python train.py --num_hidden_layers=10 --hidden_size=320 --num_attention_heads=5 --num_key_value_heads=1 --head_dim=64 --intermediate_size=832 --vocab_size=19322 --hidden_act="reglu" --norm="rmsnorm" --norm_place="pre" --norm_eps=1e-05 --positions="rope" --rope_theta=10000.0 --rope_fraction=1.0 --qk_norm=true --attn_scale=0.166 --bias="all" --tie_word_embeddings=true --parallel_block=false --extras=["capped logits"] --init="normal" --init_std_qkv=0.0305 --init_std_o=0.0 --init_std_up=0.0305 --init_std_down=0.0 --optimizer="adamw" --learning_rate=0.00315 --beta1=0.9 --beta2=0.99 --weight_decay=0.22 --lr_head=0.0141 --warmup_steps=492 --schedule="wsd" --decay_fraction=1.0 --decay_shape="exp" --final_lr_fraction=0.0 --batch_tokens=262144 --max_seq_len=768 --doc_mask=true --train_tokens=860600000 --max_steps=3283 --dataset="wikipedia_en"
Each number is 500 + 40 x the weight over its row's rms, rounded and kept within 0 to 999. Layers, rows and columns count from 0. Numbers have three digits each. The size before them is the row's rms in percent of the matrix's.

# down: layer 5 MLP down (transposed), 832x320, rms 0.0309, rows 208-262, columns 0-79
# gate: layer 5 MLP gate, 832x320, rms 0.0467, rows 209-262, columns 0-79
# up: layer 5 MLP up, 832x320, rms 0.0443, rows 209-262, columns 0-79
down208 118:493469491431484496499523496568525496548444587556447478456558477562486484458480461429532493505605486554488519524505518583457500472491518555521461497464493471471509468399512504414477432521509510555543525475513531517526382563555472493595487511
gate209 092:473495471476432532442471502550577511489583519506454446501467563490436444451601498512462503474497508428487491509497492429507501531545507522554583525497498564430454501498507477479499503545462472506549477481426481543427539503496524537406487520
up209 086:559415513492491487503534447568431500454451468519465518553498453472528523598487439538508480469509459477483472513580428425432533454431491509473530554445438541490525499464431470425528483532462546580446542460519571490505497550496472512548537457
down209 093:493532520561467539538460505527465575464521422501412533489459490511565531490440502474543424585487424530466441406524488467520471532509513522473545510526519422551506537528528522447503548440449565500493528514550470508515508442493563535474500502
gate210 096:485554512503495513480468509497541490479537484537493511505455500567472483501515436519429560517605497498447593534465479497609485462495489558467575548550418461540489514541530458477490463488479475448505497461540447471456484441500484462433492569
up210 097:519536474467404510512523578525528497601523455491559572558479388498516493506476506408476546487511535481540496477499527479528474500464504512425439511507541512492552404488532454595574471473536536480476450485445491524517499454463487497428409554
down210 102:515520464573541515472486521483477609503472348514551479482497496482498450538455512468448425486483527546445485465559436507475552530487435438519388484418365509609543517538529557470512526492502541484498455523488488495526456521445471483522487496
gate211 099:496527478521521506483494462555413397432502508556447559444503463474447522520588479426509493581554548421473455468488532432468493546559520481537500544520483505516495614546555468438499458525455498522520463540510546469608491510487509447427472452
up211 093:537471566447477549465491483582535520508495483526504473466501462521479527516445528475475514501468495534533518520465464555466469516558567521445540432530588467550540467533591490562521437512603497500545500581491481441468547602452519510521547489
down211 095:479552501505488568536516545516543500522503588519516490514488475533496447533477506538499528447531451537523579472522507444503513460533545570534498446590561556512441478476436447494499442475555504484486515411518528505488483530526435474484457569
gate212 091:487554541489487515488522491516486530510525482497522506499499479522478499448524551474585509554507509431491501505455452523499517495450542498554521487568543445407521450489526435512458472488504586472527467502478401531467480544507424566552529477
up212 083:551449526504498435440488514437519552538584486535539511512557458571483475503465569510479495502488503530533518521590416506551557483500506510543534447502513546471447530542483548485496523487477490515423490470460478484534401491431493400467514577
down212 090:479474541534555557510560501516489514550503361476504521529507563443461469500504474598470431586511551517487458506403520499540576525453464505510552601492485486577448499548557556472504506461510522507567510497506545467498476496509521509541461453
gate213 106:503527460515586558486475485585505492538501498524517466548526461474475482484520373484553519515580480487460519528449516494503498472475493568590521441487552523552517521534527552467465455445518604494470502433472510525509423558541485531534437507
up213 105:517489534466453423529520495533532540486557521506511485486466461538496468536520525453452439469469462466543510586506489505449523479426478468486434501535512579501420556529458525504519475516524499487462554496497540455513546473480514513511576488
down213 103:471532478555515530453477532519472478450449459518466515428511520351490510521480443436589569453489518533562538497471532457560453508496483520565518486461540523587491436537454525458526491490586548434579480417457527456540399470494534515494458503
gate214 102:499481436476582581426439547426430466575511470465562500460438494457433588487566439473539506517502524487518487456539516460505548463529464488429395501565474450501537442555535535493472616549483474541532472527508536494504511523536505534488488476
up214 103:553517506438499498511474586472508440536547514445506462469467459440472490479505527482510505522503546532496464461569558456485483455553474471471441445496517446496549450499477500523468625522464511525494509454559517534526481483463485508498499503
down214 094:455403481505485450501456505555497492545460484393531471430539459495526501555438502483560541456539492541455429527569525482498496438464493515496428523511508541510523503503483512505427514543491457517438409469519507497551473472456445458486462528
gate215 109:521546440487558514520550529507556471547563485497457485463506445434519508528600469481435501490579526504490500425513523438523561499499556501500518463519434455580469487531515552488549570542475530410549507521510429498516503557525501512462568506
up215 107:452518495533511499482515493600526450584479498538477478565459497561550523535546454530431446451513444479443510511526501489560497477484515492506482532483532572513519485464532519542494435445502511451493430452527467518479551445471495507426497467
down215 110:552492542545497482465560513498490429497522412545534512446417482521543485517548533581454520480525555497486499542556441555498459487455490525476442479480501542518428487423507506436484551529511520490490481477468482474525543512439500540487460502
gate216 082:442441475551466480495507471525464474545516485492499496503487507469488506499453529513549419498531483480428476415548370523580458546467475503508472519545450522453478532521516521517504557461523489530495466542545453464574480532519465560448457546
up216 079:510474565461515456537485466467524495499505521539487559519514491521561518526505562483536482471509525504511474522434532505500561469554470545496452487421516524530562479520553498523494493444554464410514461558468561518375502535529526430519442478
down216 087:521546462538449434483541482500525509511477440483536542480458526446484511498481458502393536595521554579545522503443507445495544481469461446567521457540506505558466480489494516498525518462459520540496509538516486514487473456427477538516580545
gate217 101:497504465512546489523529524565507494480524447497476464531549475473430514460486473489569539479457484532460460439455531550455508529531492501570438473492496408467439449475458489471525547539434417500472457482502419520482478486582451575563529537
up217 097:479502452443467528544490555520503539468467445500496493472488532515465517514530482461517515510521491424471489473545448496492473492529473515485448496476535444423456518486527536515501504482449509622514452510497520572469467427568475463527518524
down217 104:567460505515507538462466498456461534487477526483439454490476499462527454554430475444471491496515478433476465436530513517526507414499487461469510493541524489467492512502496477502482469563478438486513495458429418579478498554484447464435573458
gate218 095:509522500509482489537419492511483503540434496458487454528541449458530509539513463469464482508550495516459534482444433506546476492549459531550426465476505407459522572496491560545520441580517521556486492506546466526474571464521523433487499512
up218 091:476524534554511533478553429536435509473491512525452539506451526599443502570490406482548538477467512528603522570462454533452490481457507516503490562442584476421404417513480446419510490501502435425520558475525532529476550569484470486448581490
down218 097:485463581549494494478491535520514452436486522441550456502549523474417515539516540530508510510506550394410472547519488517473541523497520491477531501474486498500468515441486516527499464553475514515578532547489447450495564476536554466505397488
gate219 099:462493448488539500518433612505459517567548458543452549476433534446432450487467525513431508512540606515445527529361520489485519535516483515469527473559506528447553509487531455498447489533531506459528547503491443476489536521485514545552494495
up219 100:530571444413453517442512503534482464472580562492551562544529491508441538429489479446482514502429528480479531501500506517563525466521493553505524510484514497465453579537571515557424515579530541468569501491458498544616535469450509413465528496
down219 100:504454580557510511529410514486545507476482517522508501526468532498518517536564529539501559454486519495574514453459478500496512501490469555460421445524541493499556475464464574531428486506422478512472408495477446519522533506578438498524520479
gate220 112:440486412517506486481497498511484534592483463574497482469446486442451480537514493558500457537565523482468606515467451511476522538526588554516465536450478527475519628475506470489538536515485487470572528483521569499520497504560491487457539499
up220 119:510505498441489452476443472492514479548626551573512534497518545500424508438538402538478525544493513521505577508486506498555469497531627494500492461519494544433528519551514549486482550505485481501503525493573484487524509442552458487397514525
down220 115:530481496510463417467492508509431529483474413499493539496462485520486490468531496564516462504568511564509576577483520565572512523501499518554429448499472562525466503430464521545494528497520474484475503485518624541489446568538418531505523540
gate221 105:482586490490500558521526493491369515519485451486582504471548499493467457442515484510463481547534522456489516463488556529472473559550500525492558520531512457561515489472524501490471487460505482453506488522511515488469451574489559386586511475
up221 105:543490560508501461488512484478454457445472521532562489525547550532482518450569430532480487423583456558533514487499579388562484475519559470527498502512509536507473512455474508461492462518466479466499479483515478524539496500494545513555524437
down221 116:454500403532434479509483468546434534461560475469515493511577489388484529487560457459543500537545484485490485500533521431469497516489440529486499532536533512544528469495508521507438469459483540513492506531487526496486484515513522452567470496
gate222 104:381541465482516523527467454507531466512582481528461526478443455417505559479490510466502556522491453502528524483489541448442531556493499476490490465461506422526444453484520492477433472484525511476450486513528476530469494464478483488502508422
up222 107:458557493505512489447422438461475498506474521529454543490480408458523491499459458479545405471509477520514496444516516474561593547435493454494483492539421454517473506478536466511529466454531504469520509530517470484503452450462551444544508511
down222 109:443494476492520419445473593446459497457444492476453486519457462514486490541491530547605523483507517492465459500484440548449460454438453509477562542501502518552482557482455480494494436518457535469509492433546458447430481490494479513497547527
gate223 094:404512536468547522530564527497381476526485416510499520539604499490533519452553419502453469443499464491485496538483576498523559436568505527509426502495483494479516495460545470512437563538470588474428558505506504450484510449545462484505494442
up223 089:568480509526439458489467555470519538453430460451508491526483540503536520546502495476496464517504549542495475535460586529501537552500513507497409497440402474498480547536531513428449485562460548468456510496500511480455437452471503507543481398
down223 092:472405487454554495547443500522534475526523559530495496579470459464515442512538521412546415444504484479433524503443529448524469426521450505482535517522449469467468512478540427478540519528477529497510530551507555518513541534416536471491478472
gate224 092:470493475481531493483476488404530529556454493540545495577461496530450499523540504500573540521487560460466511496563483465508487515434439471485629478500494449531420496549583553495490541542530513481540542495517525547490479404499516481423499470
up224 082:557471505537465486527457509497530358551462444455449520514521494435492537549504437513514514534452461465478417458517437541475551502537502486518475522511596465526584499561514493509469501467545500499508440457566574468455460494507505531541511565
down224 093:523437570491521475440542500464509563527533453558538503567512522561540541535469538483466537547501523555476500518545629479505519536565564516500490522502514490445522424545506505503485487498526563546466516572532465497516492428550476503499471525
gate225 100:588509535524511528488453506489518574500559451491525615490480456466476529469455464541541505468478454535514537486406531532504468481495465509486496459537465515539515520483476486558578571505542481471487457531405471460478564418497551584541472574
up225 102:529518431520568515541478439490494385535559475508514510441575491512523441501468540533510506497464498552538509453628424486462532550498494535480538534536492531448460510506494521462497464482427542529579564437512474480446468509499428533449535484
down225 099:404552508476486422539528545543496521489521597468547460496522455406511485523629592501506472524474456506573486499547442476448519462460493586472533529464455490480481447538489512491558484514554534586536540501551518519445527490494553463440477514
gate226 099:459449567553496536511553513507387572521478471563519494519473511497523442494456484537472531498458497576460483487535516476490483484479461537448459462440542476515527549545538524456506535530547499427441470490476434459489457527528480440476482455
up226 099:450508462447486414474480548479506513474448499473464472466489512518494489590510575538386444527502512469482494566526455557552467476533464457491601532434447480493556479518398524442521480507461514517561540488538526435461507504574512496560410535
down226 097:455534501495503512498498545488546463412590459540437525494449468546496505486464513557477498567555486484503444523487512507503509491526503476511504514553487539501538558453454515535515504534478514512525528553434579513513529491489456507453429499
gate227 102:489456513498580516613472592481514486483504494543414510468496507508562551478486548469483514586589489617528550449516541501521526515541481575487487419488519447516489479541537500444493524533519503539519447490473454502496529483486524517517503532
up227 101:492470515482550562553458485529465468522494504488494476482433527479451421476537510532442516573461470495467502473492551516472463371529471478523469466431521447467563529505556509516430495410469442544559517498516527423490503561533489491487529481
down227 103:427504559544468533476513539555521521507479611460518447539495508498476503476490479492513531521561435565435499440432548449462479480527448586500540441442547451504431458540527484492506508566519541514494468524493508530506442555544432453465533518
gate228 087:506571522489467516569510546432446488520553555481550562447531452464472563498484489552494541432561524516478514440514566541446424566530444596505533524460520480476513570561554568457496467487504498467464547491484524483446512571501493462497533473
up228 091:544496525489534479547470500501470523497553503510532473544477482501527476533507560510491488512483523548506411484535521527481514517436605504503483449460460432512494491506480516533492479505441530530506462494530499458529535553511506562545564541
down228 086:478481509497492448521482555558558534488479669528548480560547549473438535489569461517509568492509426442517406513474544458539479578470530483493528543458487541518588467526511532480540592472502455494489545528480504554537469476476481522482453454
gate229 101:519543492490520503575544519585503487548469506474458489516518483454475532488507505493479574554522531476472561518384498517565487471494466525530484485482460399486483516543543461482448538466552504459453546514581478544512478551484550453519469486
up229 100:422452473461488546447520485529518549463514516540483464515522534526558481513455487447568505552491469496444442509497427544455530481523515537509550501422498453548416538504443526466501539488485470478490590504557521504504523485504487440558484549
down229 090:521552522537528507542464525514597546517578382479456501472488451450458497466485452545471421490469542529508531463476491543498494462519576468507467524528514498424524445507500548572516443507449436461547479520436485504483512501523514548453538541
gate230 092:425424542480450460512540504512498511514540539592512571511558540496519511517499471526472510464523521524487446484508422469566454471523446526488576523446518525555506582509520527512480480476576538514541532493536541501487500493535523474503543467
up230 092:481518567532453507460466541547477469552516506530499484531442531476464459483497401511515465493542480559469502502492583538534460507446506504444544469547535514498573512539564536534500478496510531521503454500590500442499534534480516470439537456
down230 091:472583500506510387541509479499498524510438651480548472471493519523543439511477490510485500498434433447500509530465476464462549461511491405478478581466485488512538540468507465504547524473467569531494555446469472509521472435528490461542416585
gate231 100:497488468530552511539474518538489502477546468461486477513445440504567525514445529520447500553564543427464519519608440458486465522474515506498524431460462502442499518543473542404520563490520526542518510498548460529483488541525510539478537511
up231 104:530529550466486518570556490482433455557490496538479579490499470462459515529475464565480509464562519571500547526504507512461481516510521537472464510560436555505515529513539505425483504548479487525559505511490532541517497512553479506424501481
down231 096:496533517492497528510527518526475523538433457484555502472439512496453489468414556538422470569530476452583523446510471552385468560480514559470444478484521518564516508566478564447440545453574506475534485528568509530452438549611475526502527494
gate232 097:499534498425504466490502455519507556539552518457550505520506493443498477506461480426496561473436567558526500477457484486446563561458552529476503478499492468488512441488536571501553544471477470566518480536512473516477480453548438555464507562
up232 098:526518529506509494481454502465473441549549542532437467470514476494448504470469492525457473515481486531619484544507534494578490425514505503496526533423499450483487537441499476507509491507449535468568507458522511579418561502558488506524484576
down232 100:467523499478564467509509478479548477559450474542500483488515420460519435456456518556453531533508507507410496500465586614476441508489461502471485543474534556532539531555487496460524523539462533477447535519498516527586482478512479491490468517
gate233 094:479552518507563577465538531470508420529521452495433486582519449518530581490562587497476532570530540442480524471439519487428519495504446564413484467530477458562477552541525552514448461462485458475497501490483450501477507543538545523556447485
up233 097:518489495494554540547434556507551412472487485535489534458520466554547498435558533519484525534492465533531505472476425521463482519528524572517501464509474462567482481514532523510508499474456467437476508518479517441492503509510489501596428524
down233 098:474488490517451516489495556480536575563548563488517538542494512474562492524501491485520515486482506476505486524491500484490541520513488535515476446463510428478506487484528530518480519505520458479567456463509486476451443505467385535480523429
gate234 108:508569504490567508481499486458454460548498451538453563543566497489484501477511538498490486460551477561475564476424426501564492483507507464447421477460563469570501518482495470519535496501507513498500497430526547506484545488474574505470500564
up234 112:535629444520519513514483520589467540461505476544454487529493476493566476454461452424474539541520496531501527467530506464549444420486483479537473477496439512531565487545502513537464473443500520570512466480494483546468474513525553529388470522
down234 106:532497507510564539520491490559484561439449531491510486522532441513565532491467492493490508502491478526478530552600556505591485422508487478494492464500531545534571509545469482482489496510496442510485489489498533480545500572583548550510409464
gate235 107:527501433401510515529510528452536513595491461539461548493489446491473531452598475478501499491527512519518445446481460489513482524531450495511440509448545511522534510464533523516528524459492500557467475570529546513534481506521493510459600499
up235 103:515476437506414521525514516511518454455475492458542467526421483450521461541543465449544508547533586534484459412524485464523474544513490512605496463503504428473429463455466535512487483441477454508450479550525484545559513523477444477548459435
down235 105:490465574496509496498555438516478557547517477434433496494550513428555548519382505420481479514485531437442497514493451492543511477447466545468522488502501511501458508491536471483551577531547579456500500514532478487471473541526585514495525492
gate236 112:501601496565545494538513500522467539489582455506535513444498437486455490440475471496534500437485492502574540464482473448480442560479481486544498496492526514502435472547526513430488538529463515498553561471518509454543513489510558493461530500
up236 117:440465498517493440500459513508536493440444485551561546516541500508531460431478491491508500446543522477487471541629501533533451548565494490553504601521563540441441494517500490503539469441416573580442464475565488535492475535538448428507477465
down236 111:466491523492523524475492534493535517535544362510420506483553497504467515508469545512477508520475568481488513441478495528447522503579438462457526502559493440530485520518597493456460516538501408473482474397479491472443512509523478485451460452
gate237 100:531542472458580512500543528559470504501514522479532586484482465476521591485496543420507540546532537535499483485476536619478542515388480459493477503488456457494513457551474452503480486497493528500509546480479532476557548496539573435498491508
up237 097:504471526551511485481459439514518529485499546568577480527358551449549526470491468492474548523557420524483497500538376579568478456555521516550467494498424547535517526538478500493498477436507433536464481539481439503485533499425509458468584539
down237 102:418468475538534467470485503521511480514472613457541561454576515556465530573536548537471516513440478452483437502457463495477516514505447546441556531600514477480517541438463526527460484628491542459598564549519499497522493459511517524554456509
gate238 096:388555539530544545475547511500472459503526436518497512489520482550433479487474472469459531544542518572522546497523495587475504531527465474544487495503466497500531557512491541484471474460515549433473471510486605507523486429548493480452562459
up238 091:543525502437557482487491502472450525529479512457516557597475508501476508481526536448537537507457463513471405464457523518444563490524527511483501491468495421489469488506524493399549448501459498554512458492621532514585552448500503497515531478
down238 099:505512457471467517473434491523516495493522558515508481518500479544427500470505540570521527566504543511473547466424456488509481472596438451527597520519476460541454579484490514555495601579496423492459477515522563470479484527526455522507515503
gate239 091:513489506559518485525417502507535547441572531519516543516450482533521526462591446461573496426481514497518488495447486456486544555418592461503515504500516459534487444525498498533484555575509485464572502510555505565519508490479542555418497509
up239 087:511455513488498515449489501483524521507472470567531431499555577516480526501506444502477500516483511584495482507450443526492467449522590492496449439507536492477498511526489528511439471486459596598492488508556495453510526410457475531522511507
down239 087:458521501544500506487541500533496427497471547495527488521481597457530532471538514485505480435511469442429499514528523533459406493462467501535525578466480531504463535453429526428462534535464475473564537576494541481527423537567481473539476474
gate240 105:500522566582581518555486453470520534505493446497501524492479474445497490486435484498519567502511488536533526457498620539486530489526495498474470447523476484531475497526513519469589539490528484508554469455549456531524475528504541558454611487
up240 108:490502487532510502540606504511602564524575520511547446495509505521541502501510531495471463570547500463542464516532506490413536545485454485486446518544505429450611499495506469488476456536523522465463477549526520439519525509508512543475472470
down240 109:547526459523507470490483543555543504457491563513472495520431520529517518482504456537513549452490557494521462487538455454472486471507490510503487549504450559502465505490474573496489453536458534554477496456535573486484562375550482516602486502
gate241 109:475505502480518535541511482486461519550559510567514513401525437499510527445548403425542519479446495519517567401495501531428612543517585487555536475520570506485549460447528516484529513508494511453501475531557480531449512465570479507454494507
up241 113:541518486571574541532579493527481539507594512465488535441535464414522492459511451516561480480499495553479468497497494463483543510461556475532429501540502536452525505481466457521490507506514481433493472534540508449505481472540509485526484449
down241 105:471557586531633470475520578515543480513508478470400519500510541559508534504384412544510450512493554566518488522476503536494533464569511494517553514447518557480563494448436490482500454479549493487468433550543581525468565451532454466554538537
gate242 089:429561485465529528496451529450456489522507558543479547493430468545534506488524529486473471568530472497474529480442486504469462582516499588458489441489518498521567473510486474508501511555493498525594502546503528490504569487499489528417498439
up242 089:558592446389506532552468523488459489550502500577538485443501513502488527483486570491453560452521536475540479481459543519441523574488514566464466465543575503455488488468564418495520539514432497488568541529457470513498513415500554546508498507
down242 090:510421483532521431502517428515505507530485805479503528519495453436492510493487411471483520513497405535484468497506470542474450496540483421485492573472471483556477530539543479453527463487508518539453510429497537528494484498448513501496501540
gate243 113:461535461512501513466521533488476613511486492557481502508486489490443478471503438467477518478470507539492503468424565501477529585430479494556520470517480468567435553563487497470515525478559473416499466520536380607480434510550523463481541548
up243 115:515490528525507527477442462472486545523495483470467528537514384531571438483502506400495481506521575480507512522571438485494496545504474566501449415415534490521408457454484427437462399524471536572489528511567498469565479522497584493545551475
down243 116:471487484500418514551517541485531477477474403488436499469477490578517473524426537567491497499492484512452494522492506532569536526477487490506519517565569496413501489455493517513472501473546412454501524490483484446495560454392491514488495478
gate244 092:534560467477523498498545488464477507507533471528512555482549513480464576466511529490463448468419514552552521439469471529484528519537538486489487532445528522483477518558497454452507480540428454465470502476476529536459510489526471441489494518
up244 083:472505443432493483480477520555407538509543505463564446426490488503524453480507547506485517450495506482514487481507525429462455462539559524472505491497464491579497533490463521547404493499468455477461520489398443454460517483541526519511530510
down244 088:509481459499570465543535463569485438495536512538509509534470439477513478497508563546478571514528483432518533447481545448494632504489420508514504527493497478479429535555522530502516527435500466512471516498554495535490459406462459497458376472
gate245 103:487489383485533549501575557514423516535536498534507547497514523495478644545573478463589531487480493597466530440486522474451484492519485518500577514442477477559489467530494515441551581415470488528562475495481460534505518489452487497505501420
up245 099:444483553540521451488539583532501558508527499474496563579503546456604453531519496511481489438485437579515534436446464531534514467497519501425592507533455520507497460519490499542516447450503580476478506490472448521573519543442484500545480486
down245 104:467513417564551483501459509472443501480493493524461528489545485463508502540511495464502479546522470454493469559526476500413487506498504576449492539422490525392485433551469524482516524462456512482504443512551494485561548463446497473506531489
gate246 108:536491430427507513496476511520482485521597499534497531464519491504484544488498531514525513515560496488542528453492457506519473532550495475533439472485481478545490520470474471448497495498508527498503495446570534601486548526543589487506580520
up246 110:524494453517498437517505456492494480520528489554568509429593478530513428487531494508543496442509598446565467525463464485464510511482502467592419496510520443501469498404539483507523482476490494527571472505404449594524521542509557504620515439
down246 106:493515522494481579524481549473451579507413492559512445523472487500547426626481470510479440506428523517465448494564513502497473454456507479544511499449444492472500519510508482468527570437544472550502477426506468504457392484451494471596459468
gate247 093:467555493525461540486478475521496566444480489406413483503439540511536544408508497479466497483574464522457545487505518571501560532551542473491485478483480482532493450495503563458491534580433499527528540438449497509507548472568459538457422555
up247 091:503513459494529613449456468516497468512503520479533516548535489510502452546553438486536497453545475421488467441482559478479439539483500526502483462494527458516477499565565615547503436505473485492523487463512435511489504383426508503495487500
down247 093:505462547455424426534503447501445377510523463525527498436473532469496511511518542546509512535522498499507546490472560515498496546557528546478482468527521551488463493509497494470417470478481531500508535447586477443474507502497496509475541434
gate248 104:450521465564504509552456481408446549527502446599513469542433480459431488476545475496498457481500572447477488489504493567543538613481557480523469453534506483521531496527494486477569542520518453488545538439449448513497535507526496530494532563
up248 108:540509498483528487385545539523509504443544508530451578548469499522453433504550476520468519541518459494461480502458587495537548528473433577568515482521516504573433497486557461448518530539491487513506500525470477508491468500504502496455508517
down248 117:494458461579479572532518486527512529589455471534510528473576455480501539560479554501460420512424455442483423506499438418481526517465482486455486489519489502510576438494540567555596478542466501521561484374501538510495498474450527451501476476
gate249 096:482509531485592533486492455534519572446506498523507472513563485536524578430525420490523507462581494453487519399532598485545525471486466527429486484459541443557521535474624482524533511469458542501496476398423380460503447497497512489513447531
up249 097:492531520525518566482425440488502525462474538491517510557438504468558511538562518515443492506604532458472501433578480464516425458479518476529514458493530495489474541416440561529459489445537464557475544516469512492503446481468537524464509454
down249 094:502447534501598561496474521507496551498506589499430510467533552560491534481482529578474518511464408512571425480470459525507439526505672499427478560523517459536499528518426498459461474488521524506531512460497469478445479506508462487477512493
gate250 110:488490505418538491473514567518493535492488524571539492458488481472514575454549513457527584502479425508491484494453480498494483543472567529494526493529520494481533464469542507436574596549531525431528499495495514482499438467489548463472514503
up250 111:498483469450499464523518518496502472468511473522537477553493487469414480492415472543573471529521443528495486517519474427499566517553579549501480470484522462486459552498526460489515451529466499509409468568464487477524484494393471465497517533
down250 111:533521468497593494538483507465505474501489592510502492542409544391526455487576523476488473520602530519452513563514577521469547493484421475513491486477508436550535432569503468514522435495515463554530507542530450495508507472542498494455462486
gate251 105:411476471499508481487519508537579466538484507538488532508467416483522445471583492426447473523510537431528533453453523504433601532542478491455479466508483501519520500488484528507478528506468465544474546445499484475490534542489519498464480471
up251 106:506512488523548521525467533474527511484494466518409532560448484512498515486452448494492527502474473502526574493522534527514561488461551561521518447464465435562499502504485445561515442464448496527497562455511497514509556424521496539523472513
down251 108:491497494443524486449535448544435528532501512472479491461529552513452546442518483516495571466545453603531553444498511393484527525534558521523514526507526514547504473481473500445481541512503470543466555487526487577473491479469527549478534505
gate252 107:483510528457545520561443490499498534496480460438458523596435569458455577445501513497447499511534596496508480527509430518498450560511455514517439533465489482478476483481444523490496512454500585514504476445498476528496492481532538541557524491
up252 107:562504544575568521398547521441489499487470511516499538494519472516548513525596539432478447478541486471536550501551486538445496568487524414538515575478482505422516530474567521557513537548427468513471499515470556501539457572432586547498543475
down252 101:511497553482505549529481515560480416480496545564485460607503617556487459531540488508536512500511499496503482449524476553535471518530478498424548470497504487500576489498545467443443358515510506427523503456491425471514561423486440499511505559
gate253 094:493538490465524533453476492507520493535562531565538568519497545496411511473521445503501564497563457495558496422474534563495572554488527579477601508479505429482535493458578478484451540482487561507587470469453520456511496442493513529507531478
up253 094:545567558495508469451408540493504448432483531549440520541557531481435476501504475478540477483551454509523519449528438507497473486534489515473466449514513490506485500524485502434518534541469504536508516456509501526577502478478489479510526529
down253 098:559441512537468527579523496519534513482560511449513520421428440517487507475479542515453489497493473488521476497498476470526431459492534495547432471502484531504507527537550548537504525505474474441547486424514451477447479492539469487477482488
gate254 093:524515459509494481505488547529548541526497510529535492553552519522454529444460513494429512499489477456534436454489539544456439516518519561455471419492407522531483474526498460548505563517526520523490524472524506488529535402534526528462552515
up254 089:539532520492524526542519564570511515460582477548505496439549464487457520472520506501440527485574487481461467472522478490533457488544510497483445473455468502549505502479512538510506528538433508588575491545428463522527475449516535485464494491
down254 093:465441525506402499522485508448434424500467604436493488553450571497527467509450524478576458500414506490453549589433473439457539512485475437457586522567548486444476515524422474492444534527511483477452516531531560472542442551521523469549491481
gate255 101:482520576485554461525469522462510565474555484514503546548528480485526464458509510448534500468558498549551507433508456563443479530481456580454517500567451478537501480449497524500471477497497522523479519438592486555480454486479524426587488534
up255 098:445492538447443504501486525481566604580568490551536471466445441489495478554484485476424579493471455543536456456437409518532479611466535524474556452520487496419538508555468520491471485496531529543518538582543519584564469467476517428503555447
down255 102:521462421521492478484491528466441522526536414430455494481473500477570510560480524549463403502477481439468524434514495540516474511467468458481453547520436538503461590512547531512519554564516532463501467504574565475451535482472537497502500507
gate256 098:506515494482505503509465500482431517465460454536538507438444494435451471497525429469588510617504484483534482495456494502507523521476549558553499553479503493561462514537565503497459579489487584539484469502451497456597479494536553503514453535
up256 094:520481465535486488490497503495448498513550520483542478559516468502432554523440544528527508416502486557548500460495428498464459472532526541507536513500522533537541522524516442496470529495551517461529511507462539502547504497517452458468485444
down256 099:489501549489491495379466559428503497519487590461433449454488549502442511499487508583506548582564505497522503496436479490526561496509485500510492489471486510462517525465543494537486510461490494504496446528542470535560541392500504563441499508
gate257 099:529530537539514476521434489460500520531541485498446566482437457514455529538494488468529489477548535482553541525441530496446511530442501540486486499488452516450512455574504470458534578535573497413518513494522523487560482467504501463467502529
up257 093:448505522478503476559465572529502483550470501505453518450436510487461482549524502505564495561467463486448487477535465471504519421504482521530443469528467471486500461587459515503533467560479540486496511472627491475538568465515475572514500517
down257 103:473533380502516526527507558437512491479445432585475466547531492467554459530532476422490439481538510509476531465596538510493494524510502466506497502474491522489490465504494475418487529516511524465491510481499533535528467456440485520543504534
gate258 108:529494495478463537522495542573531464429458462497495508518517529475484508483505505509534501497581469603510457553481489514578529525440486507526513458473485483488501525542538568442557455558546593473506543500500481511551528525562493518480488482
up258 108:498533541512507443479502497548474463523530433513482545532533500414445529454437428516497449504504495465415514538534516554479589512522563558527560539517528489449422528589523526483533482509543564482524564503485487507528513428456532478524497490
down258 116:455541453493514558491523419481501583545457498551536441451441470503496477553498539488499464543431531516557479517502465461472441532467475486446391577442475495508527513539455553539544442541548400468474482491462469468495483556501500470529468464
gate259 098:480500478458515484494470567459536482562460510530442576536515549545475506480530488457485581557485539416505519517468493525520439473477511544476467502528490484489536487558516471504554541510525496475527539500543519508517478411505622518467551465
up259 093:483474452547478539521477466486480519542446461473463608461562477536516587534449456534536480552559496506491507490542462442394490467469528515542499486417563498565518515511422493510533553549479537513534528503515528502472515465527514510479522511
down259 103:528504558506545541481469433539473488401538499444505478551439452430482495526544521496508472506431565641503470482515503524542449480508499452515469518568572546522535494483517552483519520472479488467489472554478487472467529490521514464513459459
gate260 104:559510478473600592549495549482420550561522468512488473488475484464469506531494530452510429498481456477570604475487539476486569528528518470480494463535536358483444580491493520521457546557457521504463493494515534525506480554565542506567412496
up260 106:535517476423539511475529495431507529539520611564519574431525514495496490524483488481477451468547554491483537516490527554514569489503447555474543537472505506494507477505489482514486442488562559445546577497429529512428518518453587487501513485
down260 110:442470488505515580502539540524563429498490508471441506543469519474511464447519521517471464452523481503411519454484544563494493512471521468487512490530502500455544540574519471522532551523462494474509493414503514457566523498504395550560505569
gate261 098:486534491451488540462458557512445537515513481530457537544546489529418451523506458500498529395555532519460562518451543447483509484528472529562486505515446480489580517507467498492536529496538443367547495567445537551434484498553535508496508472
up261 090:503493529504522514507541487510481459518505527478470481550515485519556524475474532396526520504512498524546498484503544537496526391442494497541494525548482472467474470493534489468508531440490476508506547520567507489524513478506432524489528396
down261 097:586536553515457509486457484505437471531512380504479479457521544513523509501460524570470521524479543548488497516441496514521508509519497474536503449576519527527508508462545515545508525495470444442503499428454537527480556504494530522496418521
gate262 101:507498526527506546521566515577435456464518528529527513539497535465365549550519578497523527524552468442459526407489503472491460535565516473518523506474540518439487540570534495451514479512482549518478496451493481532493507504470519417469546501
up262 102:498525533620490453469533470489482518534514478507481478545494450502474501426500513468533522480474565453507470515506484520519467523497388481564506555473465497477514496504447456502465479570504537512386449501481522562483552445517456485451552475
down262 109:535480510450448572496539468435556554517415542465495507534551519485553441586461535448468500479524446475512453444496538509530523485494513542502529432533467469504538431493557534481441455449452566533511519509503509556501532513468500573416475476